Weights of a small transformer language model.
Size: 26 layers, 3 heads of 64, MLP 384 SwiGLU, vocabulary 8192.
Training: a variant of SOAP for these matrices, 715M tokens, 5452 steps.
Each number is 128 + 32 x the weight over its row's rms, rounded and kept within 0 to 255. Layers, rows and columns count from 0. Numbers have three digits each. The size before them is the row's rms in percent of the matrix's.

# up: layer 7 MLP up, 384x192, rms 0.214, rows 69-135, columns 128-191
# down: layer 7 MLP down (transposed), 384x192, rms 0.2, rows 69-135, columns 128-191
# gate: layer 7 MLP gate, 384x192, rms 0.226, rows 70-135, columns 128-191
up69 096:116151082123115140115154073094085105139070068142149120152160170122087150131164124140110144159138171146132166110126115127098145140109173133101163164164188125159128124152044114131097094120133143
down69 091:205182067116129129098145188152160094145148146114155091118142157169099166080084144107131148135121115067119131169159151111193124109137096123173211087098116142122127161098167175157161142153090147
gate70 115:163075139132176139105172150094160115117085147134121132163142120138088131145124121118172177136146146141126132121126110145137153094165141142121172158111147083113122147122120165160097121181122144
up70 105:090125138117129141122188103087098092175121134127189158044112073128070088108151121107129195088142176122088142153092138213126080177146111167167120161185177105133137072070181107138149139146067115
down70 105:043155087115136108169135090151151148106174151087166100133114101152103121143095113124101116116090165089102163136091144108147089177074124118095092214177101188155105091102199159113122135099093131
gate71 096:123189097158140100113123188173095185157184116188170101106115098091073096113116173144099145124107101087120072098170072163098124115133106123106101130121126125193106119134138122096098082128104117
up71 109:140072138119077121137109122139102142156121132141070091118106073104143081086144103137121150164112112106101124076137146041085155112110193166088138165175124173101084194133110118129094131146138143
down71 103:135137118127120154182121115113096140149135128153155189079142082101145165175142089108144115144107135203069141205134105136167107111190095137146130118116106058145170146149111130133144149133136136
gate72 085:146173124106155115117140132186111151146162125129121115114093120060107120176096144180230096117108215136159074128122133116125147131086166145185179120132170117105131117150121154120119117086142179
up72 090:141093164160129133163118119095156129137109115081186075124120149210143164139147152101104126145190093140075116109126144117192135098144107145104112082123120101110134108064138080107171174160165093
down72 093:132114098180089121152095085116141121121080113054138098150116180138141132126102136123119148145191139103128102079156112129145161103079142150070099129103094133139120105160088146146110093142161132
gate73 100:092175127136108166069122105127173162066143176134176127127112145140147161152091166082126157140105108118128141086087143145100151142148129045110174163132145116058123093126122136114096103113159111
up73 095:097125122163116139077143180035121123143115131129149112132194136149136179112033113145159120111138137161144126182148112148126143086079116093124196096127170112198087128162169154137124136097120160
down73 094:116105197133182104110149092112181113168119126098099089129152037096104098102120136104095126096144148160154093149094176121118150165109078156143108134126091116130085146053224100114135159132079124
gate74 104:125151121186110189165095084190139070155100150127128135096028101128102143088137147165159210149145143143128212124165116167104134174153122143146132108153028176145138153113132139086200159165097173
up74 097:104056176134132108126161165180114148124088086167106109123151095175071100109122098170170097104081096178137184200093125107174113120152139098083135101026091132138184142081102139148128178155108115
down74 099:138156113233101160171163092169124142128130151186174089066122058087127178126135132138127182162127097163108132077097135079151163186123127146134140138206148152131087148081099143147180104121166140
gate75 105:120148124041139071117151097154212164171118052087108123103115086090125162142135111152174093082166152133139156104152137151041160137133139119152140129127124100088116133134099139101105191103190097
up75 098:118160160074140112145118167158183108167131146118155170107124132066134139090137075075141106104178167099096092150136117145132128118120118097150128135164143140135113088113138147098151117144178172
down75 104:096138116137105117096117182048170112126155175151135138138124149186116115103125145145101136172131133145158137110106132091140099115103094125106127115118168125165168082106167167129102147176074132
gate76 101:116138130099126154157093169106166075162134140085162151138061150148148098116120093091180180178125147128090120113121107127068166162086091132114138181082103149144086102117146077161133122126109125
up76 089:133139118120154099144142095093124111160095122129128100126144155124145130122105115104064122197139124164117111092108122093172115100113118108130109157148101126150143102125130091097195129191103097
down76 100:107139105140124150150150077094168113181147123113152120086200147102148120148166127124111085121073100144128127102118144066142133167154091083088133174105094126162153152156107091133202104133133156
gate77 095:107090138113081122098148209119147121128116074156114134207070107199121166137143054126136138106151151123097114123138146158095173112138124115167058152100155142184155153124126114125102082149149066
up77 095:148163142094131048057111116142135132061114138105098119097128134106139115109088132158137162182136158119192165080089146125152075100091148137155170122129136128074139109116116136150105102160102142
down77 099:149121100150169165138133167179128087147140136120185119127164139129113149153153134098097126108155149162080065081146136177094159112102134151093075166099084154116172134119107168159142105132094101
gate78 091:118145102147167074133150094122062140144107132155127117067121100120150110126058135117106154138121109104121142070103123110114140104105188150134136168097189158177182120115075114146133179090136101
up78 093:133135118099117143102179141145124139136187104177178145087096128100143099129077125116173128148108154143190093139153080145120131150135141158153178155087081162094153125093107095100175131109101160
down78 098:108138119160131101150145166090122130117114121095134143103139133188175126141145153096119101159145140185109074137092105138147113088109118138134121108145127151134160084124128126120027138130164179
gate79 110:148177179154130124096063098160111117097114137096166129129068081158128117059165148150124110134122151165139122115172111135161143118046127098076150138121030127077115147139135157120067152091105193
up79 107:149104147171126123123123139054119132126130094132044121142148143092130081114134129093119111107125113141175129091171148155044162056149131159126138123102154122143181121108159077205130097165116101
down79 107:133124150116161102141147136083140145117123138138103109065142075118130125160202133074132111175089167156109112141145153113083106086103172121146174136076178176163159141142137137123127086178096139
gate80 091:119117168134140142119120111099123164154115155078105155118093148151161128177141133070115129084128117078130059160122151140163069123199139196094097156169163130135111144147124064108126148106183182
up80 096:132121158099124135151123055164212138150098144109162139164118140115113117140113164044124125145127107084144049105132163163204116125112118114079052152095132129096188117102121082158122150133168125
down80 095:152154131167109093181107177131170192135092085074118104118139191203162104045156094153148067114129113118186121088126124099101089102137114119118131128116069124208104130129172100108107150156103141
gate81 111:104087098108164140135187085075164157184145124130136091108152104166132104118155104168079134149165133135128061089137151133084096139144093128152121085128101131130170140156114142175076147124146138
up81 102:100139139061093105085133130162063145153122132149135074124081165155222097138189179158121094089081119131142129163139121123080104063107171143171178140191131094080079123175107127076111118098145143
down81 098:150063072180100141166121128130108113192087134113133133072111148055093107123139160144122158102165051144157103150203149138155125086138038091147149140134142136145086144091123122160125137174151134
gate82 095:065175085103108097104149140154080174186171094169181111111145137169129144149119141167139115123130082094095153136104126133097130147104145129196112136039113128104104136125117109097172133157128123
up82 090:156157130120064144207116121133153141135063126132129140144140124183152140093116141220109148137157047117140124133131114083194145102177136127156152178057077100191100164163122123097123116150167116
down82 101:112208112150114134125188104127127155137145068193126113183180132131140087132111086154093148088103151157146160137177158058108038131134147175155125129100118115158109080180189150112202069165078117
gate83 103:127138098159118164172114134121085150160152114142116132196091136209076126130083097124177138164194174164147058152161118151134062133109108112104133146157110186124158158082133148114189142084102146
up83 092:111177111154111112186104152157132190094166096133087136147128129123159103140135110138080179157116134162125123167090108129133166143114117075147156193096056205169115092139116149114136136122115136
down83 100:144096114145106188120150082060133153112155171126121183186094126154118106196111085203090101167120146087107119112137165150115094118130098113094105137103175144090138134114071129152168157101151146
gate84 093:073122201145096115151142122122130167134118164149137140182149050111121151123095102142123093119182160139158115141167109122181204115097117155048153075069152093128142160094126098145104156142076130
up84 089:181133043122114158089083134155058086107106134121135139155193136177143183212182151111124112149142108108150140133079096114105121105057093106152181124128179119174145137130116158161128151085137114
down84 103:118146159168124119136113115145166153089114155153092117172138063087144160090091097156116149084120105087105128168187148093072199104151095157115127104107146126105117159092122109110124134148142121
gate85 100:145145118098094146095128148139100139095102112106147165153168079162159104122133107156158118122073153194115119099072206081102129162130209158132134075145142128161174120126173140117122092139129047
up85 094:163105124149104119128125133061148175121139105082098148185143188142102136110088112117112119113146130078087083132115150119143112058208137185132126176141121125143139076088121098057210137141141132
down85 101:135090149179128100157069129133161163072099180071112063115122124097126081135164160171133108097103219103123132089118080107103130064125105169121116114123134091177086128144166139121143105148077067
gate86 108:107114135133120132148108096100144134149178116141119125129141148091125101072121187118079134146126095167154145067145135169131142097118137141084154096067129168041131168113170149137127105109152157
up86 110:081173083124133150136114174197078131120119197099248122125129117131124102192088147203127100164142132112077104153124061140082156122130097122104131118168094098163157134144128186090202153158093113
down86 101:192119127140142091140086144130179088154110114099103138140138092184176101135148149111097151114133174078073107123136084103132155132126081176126095147162139166135127107107143098184138113146075119
gate87 100:187101121125088121136154153097183126148087135133160157056082118099127088172070090111077161108089094153135170115089133067105089121091137099137103167161164125114072150109084167127085126118110122
up87 108:123139080097088109109195134114126240146122128144135169122123080115097151121128145112148133132104138124142122126177175136063156133115105158085070109164151152075105127090137125140163122100122157
down87 106:118133145077173125095147100105150107076147154089074182145143083116100155116081106108184100107173128171126115128095100130095127212112121124150080114123065133131083132139156150160150120128142110
gate88 101:107104166101126011126142161165106085119124115055138128119172127164170068107146130103084135039089123091177157129108082109117124116119136119195113166123114115165161129104116122074137070140192137
up88 106:125185166135136183122116124150097090081124117180067116135136096106148184163076143146110109157110155182097115064145168115077095169173107131131142100128124130133141121179143126140105163142154126
down88 103:114095168071122081106105115135131124120166151078156120145134132108092172063197158123096135104109132110154113163140136143084154164109186116141144129088196167144146208150121112138118084093147133
gate89 101:138087150168092130080159150133170206109109187076091114174118157086068179133156144122117164121170106107166107144088135131154163147158126153124121113161151114163162124114096204084139094111090179
up89 091:145090110121149117124166080136158119164147118107116112157162119101140029030182141071137133139124139136136174098112090148073184121095137112102086106048093154173116042152174096174139131145083118
down89 099:073190108109117129166115126142114089134147139109139061126120093129164154097151116140131084164117167141145164128143108119174095127113130136099058125070091145079100133192161083121087091132118102
gate90 084:089120077159129178127153128109141132153101081174085103107108084115130134159124148157159176097153141105115109156114143147136101128153138110087088136096169160052129114107133067138136128140113128
up90 104:099149102131097129126091154112121115142154156178109125096137014120129124154142174126088148135159133091164028111165157155101087193170126126122104177128151165129154125132120110160084101165116191
down90 081:167119169098144125113143149144110145129082107073146152140182218123078105079124095180118098086100166117160187134107059135073169121071136184149108084146052127101124128080144173099114111078137107
gate91 101:153131146169172060128158141109133146110176107098142151148120113154119141125155139159129167154170136101173119117166107123115108140112064173157097154136138165112184175077165113061039097090129108
up91 099:117180113116096155135082136208212173143175213115126116168223128117131210178136102115132123172121124113068194159118091088151151191122129125093119144094110146185079136119094113124085115199104180
down91 099:133117181145118139121088122087130100163089083075126110149139137178141136125131158162139152129129189139146113142137137158126180121131148097109107079073132128150126170110044130171099102059197186
gate92 090:116160120115127141157113148170131096145126153121144156176120142110139102149128085120167127070133158071098123102106152139137066181141184117193117139088118119105193164113110111110171138156132127
up92 103:140107068095124157153111118162134135127146140128112137102104128090125164136130146134194162066145176123104079119135139129164132133116160117087168054129071123089112054132125180147156065158129133
down92 103:107200219102137150104121143099132138146191127126124102129131087139037065107148148128105150161090155145164168120126108102075123118131079107148124146129106159141149204127123086039132146098151132
gate93 105:130111127099132169131106106170139130157163178107138131134103148073104146174152099121103200126100138110152086158122180077185129103160157189145177099105109164145151196089140104092131063130193124
up93 100:111139073123117082104175150138128127168098138213118128074156091092107068139128143180120081127116163142177070153171154111073071146127133117161089084165165131180179164107104127161088062123128158
down93 098:092139135110142153156151117164109130136153149104152126079091151215113182108112183067071190120057146106178145136085132090123138086155152135087157145151138130041152104141163183103133130117122139
gate94 108:086169138183140093066140125088123133201173143136130136089113116115149180097183125081129140138107131109110075123133136182095153139114082154170106144130093102162083147148142129062076069040152085
up94 106:139101107164132170194119151119142176136199095113081094161108111130087103158200179205123103094075153140130103172171183138076114125150113067120135140098121110101109138107148131157157135138118130
down94 103:138136114132203085125138191175097134135121179179124145071122111139144138034103105089213176133161143067179136143092160110154088153126102118147086170142118193100163137180127194168142140115195134
gate95 104:137081128102139104168140107162133141098071136095083202150111173154144161122150149134125154117109157070145111081095137112102146115145143087139129115105130114158131127116161070086134075116163098
up95 100:128161144132141134107136112153176184116065132138226184167136165119122148159130133190129151145175171095087144091148136166095102123121133101147159106149107132117122116197040132112095115148077167
down95 094:157105154117120147180122098120136084101113102133166144115141076152086075107150117132193074116099135128124155146117093132104139135106060060152105119133119116141072147121087164111137126212081126
gate96 108:113124152099126099061116138102076166210071126078131145097153102144118110158108108166080177126099145098134155137128178115102121078150142129133142131145167094113114159147100191055127092098111131
up96 100:164119073152153068121092167152112110173083108152124140123103162108139143112165144178118163156110168090179093128163104129118124149171189089125126175144179168172106137185114119085157135099117129
down96 104:138120130196115158111089133096191152100062181169147151102175127159092134113136110130088100143064076127107196092165091143135160075137086115180145075105172099175131119192154149149160128109119144
gate97 092:137075140152118107106080098108084067103168127143096091141180093050120175131098144154080135125156086116190141130117138107126147126124131117089108091131095152089106106179126135123112124092085171
up97 093:079101108137108092162115138093158086099106137185151156157120053151105117122153095158145175147128122138131178108144101119133144190137189124114129149140151104148168093117138121117141067199108166
down97 095:146114120107128174127158124112171096143132128139144131088154159099107172093144164155132138125132149102067126216111103104225106082116104122232166058097052102183138107180127139113117151089112150
gate98 100:137140113148099123070147199093092145143124112126174194159085084113158162100176090150079200110162154084076150131163131123201097106134143147094131109104081127066104124100158118115162089066153126
up98 110:091132166142163133124126146135105112146139159118088091089121113169094120139086067140093116100116108118106172102089143159185121162148076175160141153188166121134124102116092127142124178152084054
down98 113:071109072114166095224140181105107136130178052166120138094147112134166167096081100112120135134083145108167112144139093089122090105085138074096083140158179163132111089131109154088153157159100135
gate99 092:187127156142081165173136075132097125109079105103118113110132121180163117113172188097137132079135150082115134091130117082119179122094122095069078157123135107100135173154101083106160158147137116
up99 084:058132106152118130127145164106170155140150149118115161096142136156155162112102098199103153141121079147085085133150107101155138117136151092133138162142125106099064144145107146120160123104119128
down99 095:124113124114139154100128087106142198113050114107138112126090168150096169079089084190157145139147152162154129102097117128185052187110129188131164166108144146090138115091154114165140075144183152
gate100 101:155153122081142145126125081089096131156161089094098169077124050115125127143131178125160187177018130144170170042132139125115115110136157156154070149121124164127158107097188157170141126105096145
up100 100:131142109178096158113174106123147138150120067159059121118189153118175081123203096148123143147127104073100142101162103141161149104158161105125097144106162114114071160158157105092148194148160142
down100 097:099146115112129105128144128151131172136109104132169199154107130144166169146136079062137223093170142184118090122124151147131159166115173105074115136129154156153055042116115139088066170134138114
gate101 102:132097153202169152105182123193155115163212123143112102122140090195146134091072166122160120100070133117113116132189101153131150143142210110095152079146117124103138178112090153096107112126136126
up101 096:114178175177159097133144184084163108149158136134086116109127168173184120163103089111130074121120119076176134190148118120120140126124144141117089142115121185159136174125124155153174093157130114
down101 108:177119120175142201178122190118180137126126142146081090143128145134169099145104132176143089168097132121130145157160145134139102065128084097123091142158116151117114129142082148109138124179085090
gate102 101:125106172154101064157163118138157110139118125070121149136151158163154158101132150120146126158125105185139149095105158040093151117081159150076073119134199110126137065059139079124109128150132096
up102 101:162145180142135105130134070103143124186114098162174088130112174103082100061110119128123102121131043179170119158108126179113070124163064173127199130153121083106149151128130082121144096125132098
down102 103:166118174107142094137155079088157130083087115170070137135152093148109162138100160153102106131120164185217147165125200165123137092162109106108156129118091128177188117103127138102187118125127088
gate103 099:066108144092123198158160114138120111110133151121101187128092144121117123123101143125152204154115122218112146153099114113103156105154074134183107137108144130183163166070094124165140105108157185
up103 100:099102127143177104081051130123134177066122134126115140174156186104109085152150094169118136113088151094167134154131107129106086096165191101116118136107111131114134170042133147123189165143116129
down103 097:164192146096109115129121078158141211147125107137126151113145097174124127113166141125025145113143161054165128141152114149133078135105130143101113186144077141116192148126096121064110112138100110
gate104 097:157151196081120204136160123142126102097074140144087138144136121202196130072130080158092132096210063088171120146117163101158146107105141155135152130074123118080150119122142135131155097114123070
up104 098:114109077120135107110204104119187084135129133131091119089218189121124123134168146109097147163136096154096080166063069162156114133191156125155154158118138105083094180117122169129220152163102146
down104 101:154142138175136158116136102105101087108107147129148169126113145122130144164102190168037125177134116166158140085110068162118113114167083112155177119122116152145114140179147178126163087151101112
gate105 114:166137152107083126126104143159161148128057060170137058139087208147096166178118125146123162137115083144147097129071178129139132133119093127174072136108108143146146144169139136130114096110120123
up105 104:171077130083143114102152229173159135163054116126137119219066181175129156155114134119115155146141103125133134134129120153117200129102143086135127245148099093119096145098124132134106088099130094
down105 102:071131114105089145179149122108135196112089097190166122104114162196147206099120159173120092135085156142155110149153109121164092086165110140189104101065120123137159084101144086191180105117119191
gate106 103:103108141148201166150084157077149142111111130121128143069193131116094136114155057098127178118149078167170109106122186106097107091165153144063124128137133104174177148116136166103149106151152143
up106 091:114145207105103176135111142131124119133127093113157098122186129123145117127136070128138050103112125191176127163065138200122150100139105113135174130196175150096153155149125203068153109118107084
down106 097:124121138132119155093165145139128105147165135091151115102160167134148083177131144106105139074134124189141155084146125138146173116122176078128131156035170127134120148102142103131191160158147133
gate107 099:126156144139123150114131176098093111163180145118110153149121107096121205127162174099110091131157111105120153085239174107100155161183104154109131174133085082177114151183107082093099126114108132
up107 105:101102165163161144081082125081092110062156160111134139131129146111090126082075124140137131158180126159180094154166152086111097170108121118125170119102096161104125170115053149150136092122085091
down107 108:189167158226119138068090094073135217124109102094174135128128152101108099064107162154096131159149072116138120119172138123121123139121077131119177131144194091140106131108105099097101113108151135
gate108 101:114137159114171182130136114128179126106140145062091089151089135133129095087134121172072117119138055127154179120082131155140139126101145204131146088170173073118138105166156114112116091142121198
up108 101:123139126065156174120136147126081081131088151122160159120091133116114137128125131132159039156152155082136125115088194112079160141131110172123121144234115187079122153114137094114134161151152175
down108 105:077087059157120079120105118186137161095146111101126134087161086118157147118058147082141125146192156145116120119173122105174142091129122155177141119073102148179161163150125136137162069154134120
gate109 113:133167117126173149116113152083169091105110136115052132132128105112134124157173102103120150095178137114083161094196097108117143119186110107114111156132130160146123127085115076106021093090126159
up109 103:143154116147123166129113126118095169092118156068153177138090065105110153128103079152130154168160092151139079088161088145113178109112085105093166159078140121146111086152116101133120130127082166
down109 103:173138166139197151192162197093130135071146105081124131063098138127136133118159161127092162177189160123181143114149128154158136112092086157134128127184118137109127145144153143164152115134154099
gate110 098:144091128179130071134166134154137169100151087132142128058151140129158210135083123176096117147140115094124128087174133168125136139128066169138160106136140140149167113117166109158160103100078121
up110 090:118143143114126096055130161109122077175128094088134134100158179152102109141150141107157062112153195118114199109068142087095108179118100124115110130099127103158130192139143109103166127145119089
down110 099:167124125183127106139122118152052157120197125104110102137106110108138134098056181146128179165083172217140155137095118159066123125167159108100110159143077129055100145134111140128146138143102105
gate111 094:100119129127082131126152117143097118129142122128103144140063134095128139122125127129130159112093160208151177087096107122130108171132116113151122127104089114155104126153143099106095115110115111
up111 101:104147150109097105158121144105130125143141156092125078090120136163134180114172147131189148123143095136117109118136100159107100194149118142106124122139097072071123127144159170157124112130191196
down111 104:173120169147200114175140142092113089157080157195116132100137185146147161111157130130094133154063159139105163114170135097164183125113034110155094091165145164102177141073122135113061099151163127
gate112 102:120082120159127139092120171112145126148136175132153137137099127114088102115088119105154097130163096166077144167131109178174102099153168126166110158054146159089143154094145167124122170094074131
up112 104:130146174046173105082158137142093147121094106146127118107093129155148116090171083120089146132149129142119078127133157160078147128075112141128100062189120119120081086122138143137047107082186124
down112 106:151120102095141165100137174133096136131145135137084142174106098129157139166161123169087112114119234183119074068125146126079100110133130114129097158156121111086208151141091172117125140175168130
gate113 098:126156128130152130130101133131172105169169122156109121099122136127170139109147136188152141111169098125114155148132137112142156098145175146169171120186184120083136096130149169153083122166158118
up113 087:075107146153164091170121123106145142118111152124103140162109118083150150130102138161112170109156133175120100168216093170142109130224100127124190092121078137098082155169077119152092142084160160
down113 092:148107092148103109129096116121166141107159073083133158116138091103139113171113117133095128120127095169158119123180169138153114164124104150118095142137081051104142110129120086104172093109025103
gate114 101:142089146153166154142147136043062090122206121145056145114177156182131149117146135163141078104118162148087080143107110121171152123107176080116128121112178138112140123072112114112163089122221148
up114 093:117116158146089174130110182170046106141126115160154108113152092127181120170167114121157131135077164093116157168092117139157111131185178205156047152160114157153078174071174128169116153138174060
down114 097:101144087092148132118112129098084197135113127090132140120132137104143066128131121117109138180098108139154187093137161069143137136145090136140108116160086099039145199179142131120099142110170146
gate115 101:135115195119109169142107089053083145097092126185125112134137177114164157092103135150157075132130111105120138127101110156162170158143162124112109139102124144147161095143142090103143088092112119
up115 095:123166105148162127141152153124199123125132151069120144120133115117143101124171131174178115158093147125229134166109100081176145161227097125119086155104142107175124124035120123107141076132035091
down115 097:155165116053109127089105120173115086103087113086129110110084086128134102152177149059081111090125143117110077120168092143185105143091197181100098148108120127112134114153121112133136176116151123
gate116 111:108087151163112148115099135117132088223153164162126163110084141133086095160216083140152110101122115128139150121094057103132106159121144094146121136134176060170153134079099123151123130102122183
up116 101:125159097152091144158108130146120132142169118079091078174205159149148134136122074139108140116148151153146161122152093134166159064093162121112215142129114136157080186170120142104166121075145201
down116 098:097123093225050092180103105097126092122163156174050129158102157161114151106127051132151105124108063079090117202143172106159138150170159139120147103105197109132166085145165120132190104149185094
gate117 109:110156112150168151119140127139153095151062155087138059166163124130129096171205150119032099114166121136087125127141102098117108085135162129120135091141175146154149163191142155100087128124119102
up117 102:142130173160109108107104127102129140059179118100104137138064076144106145112180135166129180101094138149148114040137155196076102183146147110142213135117171100082114077117165088148108143131131094
down117 100:124127105109102169171097152131076163128082109154166127129125170115112142080174158116110203146103081129154149149107054078119136117088148130097160120081165116169066170090204117144114139104115189
gate118 100:121176162122114180142151110120177168140124089111099136099133134105136155206146130135163118154071169144140119095123133130091150101126158154112078117109080139155108168121175116094135126128135105
up118 101:164084138168109116091163114151155125143090164152143174155068153108141105123113176179125167076110133128133088124166100156120118131129127145086069089125091166150093147104092125082064069139106083
down118 100:100156129126071143158095093115129119166056113101079065106127096098123186133075144091156181169139101152157216104128151086122171132119097150153087106125089121129155174115145056158146092149145128
gate119 104:131093186121118167159101206178183167147164158153110122140140105109083118146150100132109037129167128141150148057157081137136093099174074137162110141092144109111139105161116091090116154112107162
up119 101:126103152109147149146198139152070062117122102085066097121127108121177097103106078134111172173091135164142153089138140114086103101128097177120164116086098133143114078161227146080131100162139113
down119 103:063120082107163114113122107085131151178141128073135141121186070096153107130120157147127144128129136165157152102071177175109121160085171116074122138158125115097172120101102131109109181152128083
gate120 103:116159073123142146141073096125129165179134112137134126110105107108102102145121160122148170147169161151171139145142131112164125178136133111140132127120167134132085177125164059094069116168094087
up120 102:192175109153127117079139134086098121121115106088066102100136126131097119061103093085090099108152105130196103086129032096125131113061121138204122100130194114130140136149103101151078100131128091
down120 094:137098172078131132133123122132168148108143123107205111087085119102173147183140109162128137100105156113116152115087148133124118142104157042177141136152110147108141179112179138079162067123067137
gate121 096:081137193057114120163121142160147057137092133121118082165094149131139161192112097132163096088099113098167168101145129152149165108144164182122117107143133159132106175129134136192110173132134092
up121 093:119128128178149165092136123180103114109137111224109206143124143127055109143092129073193155129136119152122127154098167150101225086097035095122131148130166124102140123122125123121083082049164165
down121 095:100209101137130129079138136169113118203113118099118128138139172121176094120049135085115102138119149153122156164179093103057086128134172088063105169100168079146116072146075180099132171163163148
gate122 089:210150092083107143130150093185108115133141191118145154129074164094087099088090157136103113198152129114137133121102177132181097223146156145141100140133126135166174117107137143111096099169126135
up122 098:122146151059120151147113096148142104128141083128094171177120101144135142122155126148150143154112110136059187171151065136066091108121070125109130163122108167131113162105113151165079153147097171
down122 096:155187076136159088099148091057114118133122111185151155084146117089105142061130190095088117126118155096073118073125147164107103135122167160155113120095108180063082168050119117205131126161131180
gate123 112:138134127155096106168109165156175108176133097091102103152172143158144125113177135105085135147183104072121130103113148127096108062107141091098091132102127131132139152122139176124122060098140183
up123 105:189161116102127128143156140078178126163151125060170105124152125127118117114148098087126179099137098159131130127134134144092161157126157109058197182117105112148112088126141120080143082196119172
down123 097:074152079156099100092119055179085153141138179157101099149177204172115179091120108142128107110074087134105130151104140090137080090145103157137190099061140113120040148170145101101132106096148102
gate124 100:123158110119220081095121159119152147130186121095184154125131142173119152157142121123132095121155118143101143122187195102084079090123075117086062132123103098128101200103141159112169108106139146
up124 102:147111138111126128167143114136116102102160096162114084134129122129080159170103166153105076110115172127085111122151174107144173147165126110126107141152092124096146135116124112106142121087207127
down124 108:106123141065085212174100118126115185200099132121135174104175103098086099158128152132159107119133106146143123118156110094119129198141178168166066134127169131142149093136124076149115110078166164
gate125 101:131171125095144139114127157145182143167097149172140130160154124169103137136072159122085127155142085150128107211112116130159148136160194145152154149185129165088085109137132141110156076086114123
up125 106:139126181148133126106186096207127105139140153137118089104094082161146156115186117178121111093125142174139172090091068143123131077113096115134177124083149070077118119103154130090157149154165123
down125 104:136147092085148133165154116129181150136130122118107138184170150118094116100084126119119101128175138131143180163144116128144171122162088078147133076169147150140161094138102204114107148063109125
gate126 111:099133107170089149155111097072106100082184157127114112196170093173138151136169099086137104103111138157135172168133152173095124118159118111120138119165183183124118135072192184129119059107117124
up126 110:105143157135157132066077147090134100152070109141115131125116134117153129134079176138117133115053142180140062139150137105103110168048164094094116135137130082096154102157154112148119089139049113
down126 106:086155125157152083175129125112122096104140189087141083147165098165105174139133092108098068171141101064117153105170157073067094114106081134079124130067109149144163152131134136112179155121105156
gate127 100:173146129125181119105145171120146141096111021115140176107150155204098131044079132146105173122101171144158126125132192105111125070080097145158148127101132105091068172099115108161062154110138140
up127 086:107105062139187060138139084156094106166161176154164139109144071113096123167161091114148180095151163092115083177145118179101163130098144176170137091086202119160121088104083092069125066146127160
down127 098:120161120094141120124134174115066171171098137114094102130110172189101119078157141169154190154100097120157111140086143111130144108146149116167139154104148084101092122153114181118070135130156107
gate128 086:082198081116087066140087151141143132082130121175135154102079126185149174139122081125107113090105112160141121128085141141164215159095092114144147148140139145151108156148103070110124108117127073
up128 096:065208112104122162111138184092194175132126113095143117124104107150118132185138088188070126140094081108118111128119155115125136138119146118149146137129121128140049118123101140118072097131127133
down128 105:116151105173141105130124126077199109122082132151156106137151131112150135143143127136124127146119202111048084116076165166129131103093148070111211179090108134090125122152113115138053109186109092
gate129 097:088121100128163129070154176117166184119111131095141136108064107137178157095097188118106139139156110122122127068139131157103137150178118128088118119129072176084103128120168145133070103126068116
up129 102:084137094115145164127125090107170078071140190136096119164107228104072086173148161130124084203131160136178130146140152125190115116181092097115135065134122125119164113107120115121115112136116124
down129 108:186069160179047095167174154115089137150132189167146098130170112124185142074144115183176164121102090180106117156117135135167104135090137181100118175124105117130127133121120129150164153131186191
gate130 101:095137114179095097144129125082122148120110115207157095129099156112216105129137178127128127141108165170185088192173137129145111166149122149136159155073166092066123116165158123131127140118124112
up130 099:097095140125166099137137150200096069153102130080078092137127160085108095145163172103134114075175119110105164177106135143121117137125165145142225131141070143096162097155127118047116131140136130
down130 101:125131144100149136155105127162090062140169108094083131145139148179057121169119106132110155127146101080135042127080147197128173153091134118144156183076124098196109137065126127100050100097120076
gate131 100:174114180115055097177157142122154142128129056104113121119105123108175189042107175146151102077110132175142124120128076126170130132090101126114166161121173132104125141134085109176151173093154129
up131 098:118143180072062126168143090146198140224100123146105121136074109096078142109166139066116096102138165125135131129110140136126133134135167158127124073151103085167152115136072125137139180203150087
down131 095:110108104080136147202112101119149161159166116175120142124140120229124160108128099122141090154131148101140179101162183143091151121118135137138126112179114140121147084170154133133094113142066124
gate132 099:169148114161060105183076114068097159156189085187135083109154126167082113152068150174123138081128194101134149138134078084167148131115142107158147091135169062190099139148154113029126116135144041
up132 099:132107091112069090127159100130164085167090133146099141129132172156112108141074116128104134158096140163200139062122111062122093113143143130165154087146177118122136172106194110160149148092152127
down132 096:101080136187050113119120153167156120205074104141056091174122135136169115141149126135108148132089145131112078096144123106187130119158152143116132118098134188130162101063107121126095133144105154
gate133 100:089073124090153172140043121160094089111134133126106129088107165105094120035146171075126167129156221200140153098153187138169140098109089124124099112126118102108151127119169124156113087092111126
up133 098:140156052126083122131071126131125136095135129081165141131120120125143113129107157123100156072105167153156145115142091108095129097111111076126092153096152089094171108160115075139120120036158151
down133 104:123105220073146167110167127109149162134090120127154155082188095116124158139058112173127134146110108138154173127126158126103170163148169156148201098126130100110143145117125120113136120199139141
gate134 097:174144110119168096094054164139138097207094128111139064123132121117129136103111167155155075177126149160167075127121089098191126127156168152177109102145097073152132179109089172196178111145161138
up134 097:158152151188167104128127150094146117135092119139130114148081095124101120164118140117119091196120103104176131156167085152108092093148083149120177105140138075122115074174105102118111150121170175
down134 102:156089116130092121176107146101146094155149111105162146096067102123102077147142122172047210163098092180252136069133160149112120110100164116087140097099070101134140165141133123168135175144071082
gate135 094:138139167130133124139127147143147102150171037097183179098126153098145133160149182072132165078136121126111145111159130100147123098135139136113217175119143141095100116168088163129138176156129133
up135 097:089129119169175138143117195154160100129085114149097088158063124116184130124242077130149165149175170156162153169150043178162164130135172124188148057187123187154148139162088156090166122165144130
down135 101:154080130102165102151131119103127140088085141114072142180183143188167226051136072149101095113083047142148103143187131125101157098103065162125126181134135139138084139087158143134180119118078100